config.toml
head_dim = 64
vocab_size = 8192
norm = "layernorm"
norm_place = "pre"
norm_eps = 1e-05
positions = "rope"
rope_theta = 10000.0
bias = "none"
tie_word_embeddings = false
init = "orth"
init_std_o = 0.01
optimizer = "adamw"
learning_rate = 0.00278
beta2 = 0.95
Each number is 50 + 12 x the weight over its row's rms, rounded and kept within 0 to 99. Layers, rows and columns count from 0. The size before them is the row's rms in percent of the matrix's.

# layer 8 attention value, 64x64, rms 0.077, rows 43-63, columns 0-63
092:63 32 36 49 72 28 54 50 39 50 60 40 33 49 67 52 46 42 49 67 47 52 58 54 64 65 55 54 51 56 62 36 29 49 55 55 59 16 70 60 50 39 22 47 46 46 61 56 37 68 45 56 47 44 34 48 61 55 59 61 67 48 52 30
099:54 55 49 50 30 47 57 44 67 55 51 44 53 55 54 48 42 37 44 59 40 50 45 35 37 31 38 49 29 39 44 60 42 41 52 54 55 56 16 39 63 58 82 57 45 68 48 32 49 49 53 61 35 45 44 61 59 53 55 62 26 48 85 58
103:38 66 61 61 47 44 49 37 34 41 47 24 35 44 61 54 55 60 62 77 59 38 70 58 50 40 59 64 42 54 59 34 40 34 59 60 52 37 55 43 42 52 56 35 59 40 76 47 46 63 52 56 44 45 54 52 43 59 72 35 49 50 69 18
094:53 62 42 63 59 54 58 35 40 31 46 26 42 62 46 55 47 57 63 47 55 51 70 71 32 28 55 51 46 59 57 54 48 73 63 50 66 41 64 45 62 57 60 47 45 42 68 29 47 53 44 85 36 51 24 41 64 40 54 47 56 47 58 47
103:45 40 37 43 40 30 58 50 48 67 43 58 50 36 32 51 34 51 41 70 31 42 27 26 43 56 72 46 58 69 59 52 66 49 67 47 58 39 53 43 46 55 19 54 46 63 57 55 54 46 55 29 50 48 42 37 50 54 57 59 65 75 49 67
098:42 26 38 52 70 56 63 67 55 68 38 23 53 36 41 53 32 64 34 77 50 37 62 51 60 77 55 59 40 52 55 41 42 52 31 49 53 55 45 51 24 49 32 41 70 56 50 67 58 44 39 54 60 52 53 48 43 42 49 47 48 58 58 61
108:50 59 60 62 55 49 66 64 45 50 62 65 47 44 23 41 83 41 42 49 23 42 57 48 54 55 42 46 55 55 57 56 59 29 54 40 45 72 34 50 56 54 35 40 36 65 44 47 59 45 41 45 57 58 74 49 54 39 26 41 64 30 43 64
084:29 74 33 44 58 56 48 33 49 65 69 45 60 66 48 62 44 36 35 70 76 50 67 59 32 52 44 60 43 58 40 56 37 54 58 44 57 47 61 48 51 58 49 49 50 44 37 59 64 44 61 66 48 53 44 45 60 32 42 39 72 18 54 38
091:46 62 58 52 52 59 53 50 59 25 55 36 41 46 34 46 68 39 53 51 56 62 75 84 41 35 32 27 71 36 47 36 32 41 64 57 49 37 32 41 67 55 58 38 60 54 60 59 45 51 56 53 57 50 46 52 56 51 60 75 39 51 49 63
096:64 47 66 48 60 57 48 43 56 36 53 56 53 54 58 53 42 64 47 59 52 31 60 50 76 26 55 37 33 37 40 43 76 50 38 39 48 35 65 39 56 40 51 45 51 69 72 20 52 57 42 52 40 51 25 53 59 46 74 51 47 60 64 52
075:55 54 49 43 60 54 46 59 42 54 44 62 69 54 47 60 51 21 69 39 37 44 43 49 65 60 74 62 56 67 68 63 63 61 64 50 48 30 45 43 71 77 47 41 45 33 57 43 56 45 61 62 55 52 45 43 47 48 37 20 56 39 33 41
107:39 54 61 49 58 26 55 53 66 52 57 54 62 20 45 53 59 53 27 62 60 67 31 64 30 59 68 63 36 52 44 54 53 49 39 58 25 37 34 65 52 41 56 44 46 41 35 65 55 51 42 38 62 49 68 57 28 56 38 56 45 59 44 61
106:21 79 43 54 68 48 42 59 25 57 46 43 36 47 52 59 56 39 60 67 23 40 64 60 67 40 50 69 46 61 56 58 50 57 56 49 51 27 62 50 38 56 43 34 28 48 59 54 55 45 51 55 66 55 53 34 42 59 53 39 53 39 69 39
104:56 61 47 43 56 41 47 33 46 65 51 44 49 65 62 45 40 27 47 56 71 57 51 53 34 50 40 46 44 42 53 60 45 42 51 45 67 43 32 61 72 83 55 60 43 47 37 60 57 42 46 71 48 46 50 59 74 30 56 55 39 17 49 32
102:58 39 31 26 44 51 43 35 50 44 56 49 62 39 63 65 30 80 55 37 47 42 55 42 50 47 59 72 29 60 61 46 49 53 48 52 52 69 46 63 39 43 61 44 66 22 43 62 44 62 68 57 42 50 66 47 42 60 36 32 52 61 68 52
105:25 51 57 54 62 68 51 57 61 50 57 42 36 38 41 47 46 44 73 62 52 39 34 26 27 50 42 40 39 53 43 65 51 45 61 47 48 51 49 49 67 72 55 64 81 59 45 41 48 71 43 56 30 40 30 68 52 47 45 58 46 45 68 56
102:44 29 40 50 47 50 52 54 44 65 50 49 31 54 73 40 53 43 62 55 71 69 35 58 48 51 35 37 58 60 54 41 54 64 46 39 36 29 39 48 52 43 37 79 49 49 41 48 57 37 55 23 64 37 40 48 54 56 78 63 56 69 39 43
096:49 34 10 46 37 42 72 38 52 68 61 43 39 63 73 47 57 51 60 49 53 58 58 63 34 35 34 56 58 56 52 61 27 35 63 48 55 44 34 55 50 46 37 56 47 56 36 50 49 46 51 82 51 51 37 49 57 57 51 64 40 42 66 54
105:58 40 30 30 43 58 62 38 49 73 59 43 51 39 58 40 49 69 48 62 61 61 42 65 45 33 47 57 71 34 40 56 44 42 45 68 63 29 42 41 33 58 43 40 69 56 41 65 62 65 37 60 62 41 66 51 49 59 69 44 33 41 33 47
105:68 32 52 50 55 38 46 47 42 59 29 51 34 66 27 45 68 49 64 65 48 44 50 38 53 56 69 58 28 31 64 45 56 26 58 46 64 70 32 68 44 41 54 44 55 72 50 68 44 56 57 39 53 55 58 52 45 36 57 50 34 50 32 64
083:33 59 66 58 47 42 47 49 40 43 34 58 46 60 64 43 30 47 46 47 47 63 36 57 43 38 65 65 43 40 48 66 50 37 41 43 37 52 39 57 32 54 74 44 33 28 37 58 78 40 59 45 50 59 68 46 59 57 62 32 66 29 32 60
# layer 8 attention output (transposed), 64x64, rms 0.0792, rows 43-63, columns 0-63
090:66 49 30 22 63 43 49 72 38 53 42 51 42 52 58 48 61 48 65 40 52 67 48 53 36 54 68 55 28 55 55 50 47 67 59 52 57 48 72 56 40 51 45 29 42 78 48 57 29 43 46 55 50 54 35 20 61 45 39 49 70 50 51 41
097:32 48 54 53 51 56 68 43 59 41 46 24 44 53 72 56 40 45 67 63 37 51 40 34 38 60 50 47 72 33 74 70 53 70 59 47 47 51 17 61 55 42 58 52 44 55 41 46 53 69 54 36 42 56 48 49 63 57 51 57 25 38 55 46
103:59 58 53 52 44 39 68 38 40 31 46 37 36 60 47 31 54 48 62 40 23 57 52 50 37 48 73 72 18 46 55 55 58 73 54 44 49 58 79 65 34 42 53 46 48 56 52 48 66 69 54 55 28 55 50 52 59 41 49 59 58 48 56 40
096:41 52 40 68 49 62 61 44 40 50 56 48 59 76 61 60 55 62 68 56 52 50 65 62 28 24 69 55 45 43 65 53 44 50 56 50 44 54 73 40 45 34 35 44 41 37 58 50 39 67 42 60 18 61 45 38 63 27 49 52 53 35 42 44
104:58 54 27 34 62 35 44 78 37 49 41 53 51 44 60 63 47 48 58 65 46 46 21 42 46 58 50 51 70 57 40 46 64 36 47 67 48 43 42 41 50 39 21 51 50 64 60 51 45 36 53 53 49 50 40 65 25 55 50 51 56 79 70 55
096:60 31 34 47 59 72 40 55 51 44 59 48 39 42 51 57 73 46 40 62 44 39 52 47 67 70 70 34 25 42 22 55 51 59 54 73 51 63 58 49 44 50 30 38 47 57 55 54 47 31 47 63 63 26 53 69 47 57 41 56 43 49 62 56
104:24 44 44 58 43 47 58 59 36 32 72 64 58 37 38 61 69 37 28 66 50 51 62 49 66 35 18 40 57 67 39 40 44 24 59 62 59 42 27 59 51 64 51 49 50 52 59 52 44 56 66 41 56 44 63 63 42 48 46 56 58 50 53 44
084:42 39 53 45 53 53 48 36 35 68 49 39 48 92 51 45 39 39 47 55 64 37 62 40 43 64 60 61 45 50 54 46 42 44 56 50 41 43 56 40 64 39 42 46 56 45 33 57 74 68 55 72 49 37 71 52 69 27 42 59 72 38 44 48
088:46 60 53 52 57 41 63 37 40 52 67 37 56 48 47 44 64 35 46 36 48 74 76 66 40 51 59 54 47 41 49 43 43 65 59 58 51 51 46 45 34 48 60 39 70 56 36 47 59 54 33 39 32 69 41 25 73 39 63 74 26 48 55 47
093:53 45 51 50 68 45 65 38 76 31 40 49 51 58 54 55 45 80 81 58 44 37 60 42 56 37 50 59 64 46 51 38 55 54 52 42 42 44 52 69 38 39 40 51 40 72 66 37 47 56 45 36 43 69 27 51 45 55 55 58 55 29 34 34
074:30 53 64 45 48 55 47 57 55 70 46 61 65 49 38 64 41 31 53 70 53 31 37 49 51 24 48 58 53 60 52 25 54 31 57 51 42 29 58 39 57 69 33 57 45 44 75 64 47 53 39 52 45 48 54 55 47 43 46 27 66 59 30 42
107:47 62 60 52 48 30 49 71 52 47 63 49 53 45 49 38 42 34 23 63 50 72 30 71 60 62 61 43 37 45 45 55 56 65 32 44 42 42 46 48 51 69 64 48 55 52 27 28 64 33 51 56 71 28 51 53 44 54 36 60 39 60 56 62
115:37 67 39 40 54 53 38 58 37 44 53 55 43 66 36 50 60 37 52 59 26 41 58 49 47 21 40 84 31 47 36 51 46 46 68 53 34 47 79 44 44 53 45 52 36 51 63 57 66 63 45 53 58 49 64 59 46 34 38 46 65 55 68 48
104:34 34 51 52 62 44 44 38 26 70 46 30 46 72 58 54 49 42 49 48 64 50 50 36 41 63 58 50 62 45 82 46 51 39 74 39 60 52 49 50 56 61 48 56 40 55 27 55 66 59 43 58 51 50 56 37 79 41 66 54 53 27 38 42
105:62 43 65 35 31 69 45 42 73 39 23 44 48 48 45 29 18 53 51 48 52 19 48 56 50 47 77 55 41 69 48 57 59 63 42 47 51 37 48 54 58 47 51 56 49 40 39 64 44 47 58 68 59 36 64 57 57 58 35 48 48 59 61 52
114:23 45 46 63 70 68 60 25 52 38 54 40 42 45 57 67 68 42 57 63 55 47 32 33 50 45 58 28 50 48 72 63 54 52 37 33 52 47 47 28 57 41 55 64 62 67 52 56 42 70 56 52 49 55 49 39 32 54 52 46 47 23 61 57
108:63 52 40 55 68 39 37 59 37 83 54 41 42 29 62 45 63 55 49 42 70 67 47 52 37 60 43 42 56 47 60 58 52 37 56 44 40 68 69 44 44 33 54 46 51 62 34 33 63 39 31 37 54 55 33 42 54 54 69 29 62 62 56 62
091:47 35 32 46 64 49 54 54 36 71 48 32 36 57 78 33 63 28 52 40 50 45 55 63 24 61 60 48 63 49 67 78 45 42 72 59 52 51 38 48 48 34 64 43 51 57 32 57 38 56 45 73 53 46 55 39 59 45 52 44 38 54 52 58
110:69 31 45 25 51 23 70 42 53 62 38 45 43 51 55 33 48 45 48 39 48 51 35 57 51 57 57 65 51 38 49 49 62 61 64 63 59 47 55 44 30 46 68 58 58 62 29 54 62 42 28 80 65 45 51 40 64 53 54 43 37 49 37 64
105:56 38 41 61 41 50 37 58 36 42 52 59 48 47 19 52 69 60 44 48 43 33 52 42 63 80 57 51 52 53 63 41 65 32 64 61 73 48 23 64 42 55 53 41 64 58 44 41 49 61 63 48 52 51 36 60 34 63 64 47 27 47 55 37
084:29 70 51 71 38 41 43 59 38 49 56 79 46 58 48 44 33 47 56 42 38 39 52 51 58 47 51 48 50 58 45 53 49 40 60 45 46 62 49 54 39 66 62 59 51 20 28 36 84 57 40 38 51 31 56 65 45 42 65 49 66 52 51 71
# layer 8 MLP gate, 192x64, rms 0.104, rows 0-22, columns 0-63
092:46 61 28 34 44 43 38 52 48 60 60 65 42 43 36 43 61 63 38 41 50 63 46 30 50 55 47 52 64 51 36 33 73 51 49 41 53 58 52 27 29 34 34 36 53 65 57 47 52 64 49 43 37 59 36 53 74 67 62 27 60 71 47 45
100:21 59 66 39 53 51 27 34 63 70 53 54 57 28 49 45 52 60 50 56 35 44 60 57 50 27 65 57 46 60 44 45 60 37 48 48 48 50 41 29 46 38 59 64 57 58 80 56 55 56 41 42 56 70 32 36 57 49 38 44 59 70 64 57
096:59 63 45 36 38 47 71 49 47 61 62 50 40 46 43 63 36 62 55 42 53 59 37 51 60 55 45 49 63 49 39 37 65 61 48 44 39 36 07 45 46 63 62 47 29 39 67 43 30 42 52 50 65 46 38 66 53 58 61 53 68 78 49 43
085:47 33 39 42 39 43 40 62 66 42 56 36 52 45 51 50 77 57 60 68 58 42 53 44 56 47 67 18 76 61 41 47 33 42 50 59 69 47 47 33 81 58 26 58 60 46 59 50 57 29 49 42 52 50 53 58 51 47 61 55 50 49 39 35
102:28 52 32 55 41 47 32 52 40 71 55 38 49 52 51 48 59 68 33 75 46 42 51 41 47 65 66 50 68 23 52 34 47 44 30 74 53 38 44 36 61 59 49 49 36 66 33 51 70 52 53 37 65 58 45 50 45 63 66 49 44 40 39 53
096:33 57 52 44 66 64 49 46 39 80 58 49 31 38 61 54 64 26 22 47 25 41 44 57 41 54 43 60 33 45 38 65 56 55 47 64 64 50 43 49 33 31 48 49 49 53 49 50 50 71 40 47 56 64 66 61 56 62 30 63 47 51 40 65
088:43 65 48 24 55 57 46 48 54 50 53 47 37 77 35 49 53 71 49 45 45 46 47 53 58 26 57 34 51 36 56 69 56 41 52 32 51 26 60 58 45 59 36 55 45 48 68 52 28 59 76 45 43 36 43 70 69 54 50 45 40 46 55 74
085:45 45 66 32 39 63 61 45 66 53 41 59 42 35 42 57 51 61 64 54 50 69 66 55 60 50 53 38 58 60 29 21 46 48 41 55 62 65 49 41 65 24 54 56 47 39 54 54 58 57 32 41 65 42 26 48 53 51 53 29 65 59 29 69
095:63 50 55 40 39 49 47 40 74 48 27 50 58 59 57 44 43 63 66 36 36 65 37 42 66 51 44 65 46 56 51 13 45 51 64 58 43 64 47 38 65 62 38 50 31 53 48 28 43 54 65 53 69 67 48 50 52 73 40 30 53 43 53 49
113:29 38 43 42 46 76 48 51 64 63 64 53 64 48 40 51 66 24 33 52 56 39 37 64 51 44 40 29 69 45 60 47 46 52 31 55 62 59 49 45 68 52 34 59 69 62 80 43 76 44 54 40 52 47 37 52 51 49 50 47 47 52 33 51
098:49 64 49 33 52 57 46 35 41 62 19 58 51 47 40 34 48 42 44 57 56 32 36 50 56 43 32 36 67 71 52 45 61 56 52 43 73 65 56 55 71 68 48 54 49 71 65 51 45 72 66 50 51 45 32 46 55 61 47 28 62 33 45 53
090:55 41 48 49 57 57 48 72 68 53 80 44 56 35 51 46 68 38 62 53 36 44 16 49 44 40 25 40 59 63 38 46 41 61 53 56 42 56 50 49 52 68 78 48 44 25 40 64 50 41 60 33 54 52 58 48 64 60 53 46 59 32 50 41
087:62 67 50 45 46 65 58 33 50 42 50 33 47 67 41 44 59 54 60 50 32 47 26 50 45 24 37 67 44 51 45 65 42 69 48 55 71 43 71 50 22 50 48 44 57 46 69 56 64 39 25 43 59 68 49 51 34 44 57 33 56 61 50 49
076:54 33 60 55 35 46 69 43 83 52 49 32 38 34 41 48 52 71 43 72 43 26 60 53 53 51 54 51 54 71 43 48 57 45 30 59 41 38 55 59 63 60 45 36 52 49 47 27 33 63 48 27 32 44 40 62 57 47 60 56 65 54 43 46
091:69 55 26 54 35 48 57 54 58 57 51 48 43 64 66 39 41 38 78 71 56 45 74 45 25 48 44 44 46 61 65 40 54 61 53 35 50 50 27 60 46 34 53 50 26 34 52 66 54 63 53 42 62 67 49 44 46 43 55 40 46 53 45 24
103:60 40 54 44 43 55 64 46 45 36 41 55 28 65 60 23 51 51 54 23 39 51 72 37 60 63 50 63 33 53 42 49 67 64 38 48 38 54 51 64 39 48 47 51 27 66 53 37 56 64 52 67 60 71 46 63 61 59 42 44 62 25 57 37
129:55 64 37 37 60 85 48 46 57 56 63 45 42 49 57 48 45 57 39 54 64 24 49 47 43 48 55 45 64 55 59 35 58 64 46 53 56 56 40 71 63 67 46 67 50 52 44 46 53 41 66 56 55 49 18 70 66 41 35 25 54 28 54 41
084:52 47 43 57 39 66 39 39 67 38 52 59 43 69 31 62 69 59 24 28 49 44 52 47 19 57 48 47 51 57 67 51 56 65 37 35 36 40 63 44 54 65 63 33 41 47 59 65 36 61 50 56 65 46 63 54 49 60 32 56 52 50 27 52
107:31 51 63 53 39 78 50 60 50 56 65 45 53 48 35 37 60 43 21 29 36 44 56 36 44 46 47 44 61 55 55 49 72 41 31 69 60 39 59 41 37 43 77 59 45 48 43 60 48 53 55 42 53 52 38 69 59 56 42 30 67 57 70 48
093:40 43 27 49 61 44 65 32 31 41 57 73 19 46 48 31 53 54 74 52 54 45 53 47 53 66 48 58 45 38 57 58 60 48 33 49 52 54 57 29 47 50 51 81 51 35 44 53 45 27 44 51 49 62 63 59 57 59 51 52 70 71 60 51
088:50 36 67 58 56 65 69 37 49 52 45 45 36 55 45 36 36 41 54 50 59 36 69 62 39 46 67 48 56 50 55 33 69 43 39 60 38 39 55 39 55 37 51 41 48 54 39 60 62 68 31 59 41 56 33 49 37 87 72 29 58 44 42 44
104:32 36 44 32 74 47 62 56 43 46 60 54 23 43 50 42 61 43 45 47 31 45 34 56 54 64 63 47 40 39 33 57 65 53 52 56 26 49 79 78 36 51 34 42 43 60 44 54 63 65 54 59 60 55 46 44 56 70 51 61 38 52 66 44
073:56 71 55 55 34 70 33 50 56 54 44 48 49 64 35 47 43 39 27 30 54 47 55 75 37 41 65 59 40 41 57 52 55 57 43 30 38 54 73 49 58 49 42 49 56 52 68 64 40 35 43 69 53 51 58 53 33 50 29 29 51 73 66 50
# layer 8 MLP up, 192x64, rms 0.0849, rows 0-21, columns 0-63
109:51 61 36 35 37 52 58 50 53 60 54 62 33 54 56 51 64 53 38 34 34 56 32 62 76 51 33 53 46 21 42 47 63 67 41 59 43 59 56 49 41 54 54 33 43 84 31 50 67 52 55 69 56 66 37 52 47 42 56 48 38 53 68 57
101:38 40 47 76 42 47 47 53 57 51 57 47 70 33 34 59 77 40 52 35 67 43 24 55 51 46 46 47 59 52 65 39 52 59 30 44 62 46 44 21 49 34 64 40 59 40 76 46 55 52 52 50 60 56 35 34 55 45 44 51 63 59 70 64
099:53 73 36 56 29 42 47 35 54 45 68 33 62 27 57 41 40 61 53 42 57 51 67 75 74 52 43 65 52 68 66 31 56 70 50 49 44 63 38 53 62 58 44 37 35 48 60 55 36 39 52 53 51 39 49 54 49 60 33 64 40 57 49 28
089:34 59 35 51 53 58 61 55 62 42 66 45 45 56 43 51 46 65 32 50 75 61 50 30 44 67 31 55 35 24 46 39 47 66 37 60 38 48 46 68 52 39 77 45 48 36 69 39 64 53 39 55 44 61 63 44 51 52 37 58 61 45 48 24
097:27 59 48 54 69 64 57 42 33 83 48 52 40 57 45 58 58 39 43 65 46 46 66 42 54 61 74 87 75 45 60 45 58 43 45 39 51 60 45 53 50 54 39 55 56 40 45 40 51 28 67 28 50 57 46 52 45 36 44 41 49 44 60 54
102:43 59 62 55 55 55 65 47 45 41 71 41 41 57 47 31 51 49 30 26 33 53 40 54 63 60 51 56 38 42 34 52 57 62 35 41 34 53 63 56 51 37 71 44 38 57 38 44 58 67 58 69 45 57 58 67 54 53 42 20 62 41 62 21
093:49 47 57 44 60 30 46 38 45 62 33 56 52 43 56 49 40 58 37 30 37 56 57 65 72 60 70 83 58 28 58 45 63 53 45 51 45 56 45 61 39 36 47 50 73 60 32 33 60 72 52 63 38 57 48 33 49 44 58 41 41 64 39 36
098:69 34 39 54 41 71 47 46 55 37 47 34 65 44 59 71 72 42 64 52 58 44 55 43 51 51 60 57 62 58 51 45 51 29 66 41 62 57 25 39 56 49 29 65 51 42 45 49 27 50 49 41 65 41 63 38 61 47 65 66 51 40 26 31
098:62 52 41 70 51 58 27 39 43 53 45 36 48 68 47 63 51 56 61 61 64 44 69 27 21 52 31 60 61 47 78 60 55 57 51 37 37 52 35 51 53 50 52 50 44 31 48 51 33 58 50 51 28 54 64 42 63 45 52 45 40 64 33 29
105:38 41 29 57 52 55 45 38 57 34 48 45 50 38 39 53 70 53 73 62 41 53 29 38 55 56 43 43 65 38 50 51 58 58 60 52 45 52 55 48 28 56 77 51 64 57 73 63 31 25 70 39 32 49 42 41 53 46 58 46 32 67 46 35
104:46 53 38 54 50 44 63 45 50 39 61 26 59 55 61 40 66 63 38 27 56 46 49 53 40 60 51 41 63 47 47 67 31 58 52 63 73 50 64 50 40 51 55 40 20 40 57 30 39 64 72 52 47 42 47 62 49 53 63 30 24 34 62 55
092:57 61 78 63 45 59 33 53 42 54 38 49 58 50 62 50 44 46 55 46 57 49 38 67 53 75 41 38 35 54 48 71 39 40 66 67 52 42 62 47 45 31 58 50 53 49 39 70 47 45 30 38 44 33 64 27 51 33 44 59 38 25 68 52
095:64 41 63 44 51 65 55 48 65 34 46 34 49 40 64 65 54 48 40 37 31 54 65 59 41 43 50 43 59 44 33 42 64 55 53 51 60 44 43 40 39 48 37 48 52 64 63 30 46 45 45 56 49 46 44 60 28 40 70 47 24 57 73 89
103:70 28 54 46 23 36 67 48 65 47 11 49 50 44 38 52 42 59 57 58 62 40 44 67 31 64 49 79 58 58 63 39 55 46 55 49 59 30 54 50 69 55 44 50 55 67 50 51 41 48 40 64 35 34 38 47 54 54 56 46 56 47 60 50
094:56 47 52 55 40 39 41 50 53 61 57 34 57 60 50 57 30 83 66 51 57 33 59 44 54 51 91 43 59 26 47 56 61 23 66 41 52 58 54 53 53 24 62 48 40 46 38 50 44 56 48 61 35 59 46 56 59 41 59 54 40 50 57 37
103:68 50 51 55 41 64 30 60 60 56 52 44 48 46 45 76 48 49 52 28 23 57 34 47 32 42 34 32 60 57 57 52 55 48 33 48 22 49 69 34 63 44 62 54 64 47 43 66 35 67 58 40 64 43 49 52 60 62 31 35 47 56 49 57
127:29 62 46 59 56 45 73 47 45 67 31 51 53 63 55 34 40 57 52 49 24 47 66 67 60 51 34 49 51 40 35 78 59 37 50 66 38 38 68 54 48 51 53 64 54 30 68 36 48 36 57 42 39 54 44 37 38 54 46 52 63 64 28 58
096:39 73 67 70 46 49 64 66 57 39 58 48 58 60 55 61 43 37 49 65 38 50 54 50 21 42 47 30 54 46 16 50 47 54 42 42 68 36 42 72 49 62 59 64 47 48 57 53 54 38 46 39 34 30 39 50 58 35 38 45 60 71 55 49
094:67 58 23 61 54 50 24 57 71 32 63 56 49 72 56 54 27 57 68 40 62 55 57 66 51 34 43 46 49 58 46 43 48 54 57 30 58 51 36 62 60 52 39 46 38 52 53 58 42 35 52 68 61 46 56 46 64 32 37 43 67 50 24 47
125:67 41 45 55 46 53 43 59 59 67 37 23 51 61 56 62 60 62 17 48 38 50 56 48 51 46 59 32 58 63 38 43 46 58 65 66 31 48 69 76 56 50 39 34 48 68 52 59 71 63 58 49 52 47 36 44 34 44 49 42 42 29 37 51
097:62 35 36 41 81 48 68 47 59 46 29 45 40 79 53 41 61 57 51 47 46 62 36 55 53 55 38 48 31 55 41 59 70 57 46 38 60 66 64 66 37 42 60 38 52 52 48 53 35 51 45 52 39 42 30 30 58 56 27 54 40 47 53 70
099:40 50 59 57 64 73 53 40 53 52 69 48 72 25 56 37 62 64 68 55 44 40 54 65 26 53 53 53 35 45 43 50 31 48 54 30 47 51 38 67 40 54 24 54 43 66 44 59 39 46 46 55 72 41 50 49 63 33 32 67 40 54 57 57
# layer 8 MLP down (transposed), 192x64, rms 0.0832, rows 0-21, columns 0-63
091:48 22 57 31 46 56 65 42 51 55 62 54 48 40 49 58 37 39 72 53 45 80 58 57 56 54 58 64 39 54 43 38 40 44 50 50 40 54 50 20 30 55 63 37 39 58 64 36 59 54 35 68 62 65 60 55 36 35 57 54 29 42 48 64
103:57 46 41 25 49 83 40 61 49 44 62 56 51 42 44 52 45 31 34 45 60 89 41 46 34 59 41 50 48 29 60 44 45 58 66 39 55 54 43 46 43 61 71 70 60 48 47 52 45 74 58 49 43 46 65 55 51 48 28 56 51 40 49 39
099:53 58 37 34 30 70 51 73 48 56 42 35 31 59 37 59 51 52 53 77 52 70 42 32 56 69 28 51 35 65 27 60 56 56 54 46 57 64 44 60 66 55 51 41 38 43 42 49 57 42 42 63 43 43 50 41 30 45 43 56 52 31 55 66
098:67 42 36 54 59 64 48 37 43 62 63 57 43 46 47 72 53 52 43 55 56 48 59 34 63 72 53 66 50 33 47 28 51 37 38 61 59 39 48 48 74 46 58 47 63 29 81 67 41 47 38 37 38 45 49 32 61 35 62 61 53 39 34 43
089:40 54 38 73 49 28 45 43 54 38 38 67 50 57 61 37 46 44 41 58 37 88 48 39 39 66 43 24 52 55 52 60 60 53 52 51 72 57 27 43 63 47 49 54 57 26 42 65 48 54 58 64 49 67 41 34 54 59 49 57 58 53 42 37
094:32 41 49 26 63 44 53 24 37 35 44 48 48 45 40 73 58 52 64 51 41 76 62 35 48 56 24 62 65 57 53 57 56 61 49 64 50 46 52 46 42 67 52 50 55 57 30 53 33 57 31 62 57 37 44 39 35 75 45 62 41 54 64 53
099:52 54 33 62 31 52 58 49 55 37 50 46 62 45 52 59 67 43 67 77 48 41 79 34 36 48 38 63 53 56 37 26 63 56 41 78 36 56 32 43 51 44 58 47 51 61 41 47 76 48 46 50 54 56 62 27 54 56 46 50 44 57 45 28
101:50 54 54 42 32 94 33 43 35 57 28 59 57 39 47 49 75 56 49 76 68 45 37 32 46 52 31 48 43 44 67 52 45 45 52 42 59 53 44 51 65 47 54 32 52 53 42 56 40 50 64 50 53 48 19 51 44 55 59 50 49 48 66 43
093:42 50 35 60 57 65 40 59 40 71 68 42 58 43 47 39 53 30 52 53 63 38 55 49 36 46 47 50 34 62 54 75 53 58 41 60 51 35 41 42 43 28 36 51 52 69 54 64 81 55 58 56 45 45 15 42 54 42 55 42 74 50 48 44
104:49 46 50 55 32 70 60 54 55 55 45 43 30 59 48 61 44 34 53 49 42 64 66 27 47 84 40 44 53 44 50 36 40 59 45 34 51 71 58 48 43 56 65 37 66 73 42 50 59 35 65 54 42 26 56 60 66 62 44 50 41 55 28 43
100:41 51 44 43 56 70 40 61 32 56 49 51 41 48 65 49 25 40 51 34 54 27 60 55 40 38 47 31 38 34 49 52 77 44 63 36 59 77 73 46 33 69 45 52 43 57 48 45 32 51 67 60 50 65 45 44 46 65 64 48 56 52 43 63
096:48 45 57 60 42 38 44 31 28 60 29 53 40 75 47 51 57 58 51 55 55 31 74 47 52 69 66 55 49 43 50 53 68 37 57 66 36 44 56 44 40 29 36 49 35 64 49 58 41 71 48 65 56 54 65 35 29 45 64 69 45 50 36 41
101:50 60 38 35 53 61 44 83 49 68 64 23 45 52 46 54 51 37 49 45 57 43 29 50 75 62 74 53 40 60 21 51 36 43 57 42 46 49 56 40 49 30 32 58 57 57 70 62 54 35 48 39 41 55 34 63 49 44 59 52 50 56 54 56
098:58 50 44 50 49 57 29 52 84 60 52 58 53 39 54 54 54 41 66 39 61 65 32 50 34 60 54 56 57 35 63 61 45 60 65 37 49 38 44 51 44 53 63 44 52 45 40 21 51 33 47 59 53 51 64 27 63 34 16 60 65 50 47 43
098:37 59 54 36 66 54 47 36 43 41 78 36 59 48 39 34 60 47 44 36 38 77 50 50 46 29 48 63 57 61 67 36 47 49 50 71 39 48 50 47 46 60 44 81 45 49 57 53 50 55 33 49 37 50 30 67 34 33 59 65 39 61 52 65
102:51 59 42 44 60 57 41 61 75 50 54 54 52 57 53 57 47 50 42 54 65 53 35 46 49 23 49 27 69 61 51 54 44 37 59 68 58 35 30 51 73 44 64 70 61 21 56 50 53 25 56 41 54 54 45 30 41 53 39 38 69 40 46 49
118:36 63 55 58 56 40 61 22 44 65 23 67 36 57 50 16 58 46 33 51 52 67 51 60 70 42 36 31 64 52 56 62 26 49 53 63 63 67 46 57 65 53 54 58 46 52 58 44 41 44 51 48 52 57 58 41 57 45 43 27 63 41 48 43
095:58 39 48 83 45 14 46 40 36 68 62 37 37 43 63 51 44 40 43 55 66 49 60 49 78 56 48 59 61 64 55 63 58 63 46 57 52 59 50 27 52 41 41 35 45 53 47 45 43 64 38 53 37 53 60 68 28 41 45 52 36 38 47 52
099:58 58 49 67 50 41 49 44 59 46 66 47 54 37 24 62 44 45 40 49 73 10 62 51 53 26 59 54 47 60 38 63 38 70 62 39 56 45 45 33 60 51 60 48 69 39 46 39 73 45 49 42 34 48 48 48 43 52 60 37 70 44 60 46
115:27 42 36 42 55 42 54 52 33 43 63 73 30 33 59 40 46 48 78 71 59 49 44 58 49 66 45 57 35 35 53 59 65 39 29 45 45 62 59 37 43 42 50 59 43 41 47 58 51 38 45 67 33 67 59 41 57 57 66 59 41 73 64 49
098:44 53 46 36 49 52 64 48 54 39 53 57 49 38 67 31 60 44 64 49 38 33 68 42 50 57 83 44 36 45 62 65 46 54 38 58 42 54 57 58 39 25 39 46 63 61 49 68 46 62 44 45 61 35 54 35 55 65 82 32 40 43 33 53
104:42 49 56 72 60 42 46 46 44 42 39 54 51 47 43 45 34 37 60 38 60 77 55 58 39 55 49 37 50 46 61 33 55 52 53 56 44 38 73 70 58 48 37 60 47 39 42 43 57 54 43 61 81 50 69 44 85 37 53 57 39 42 23 48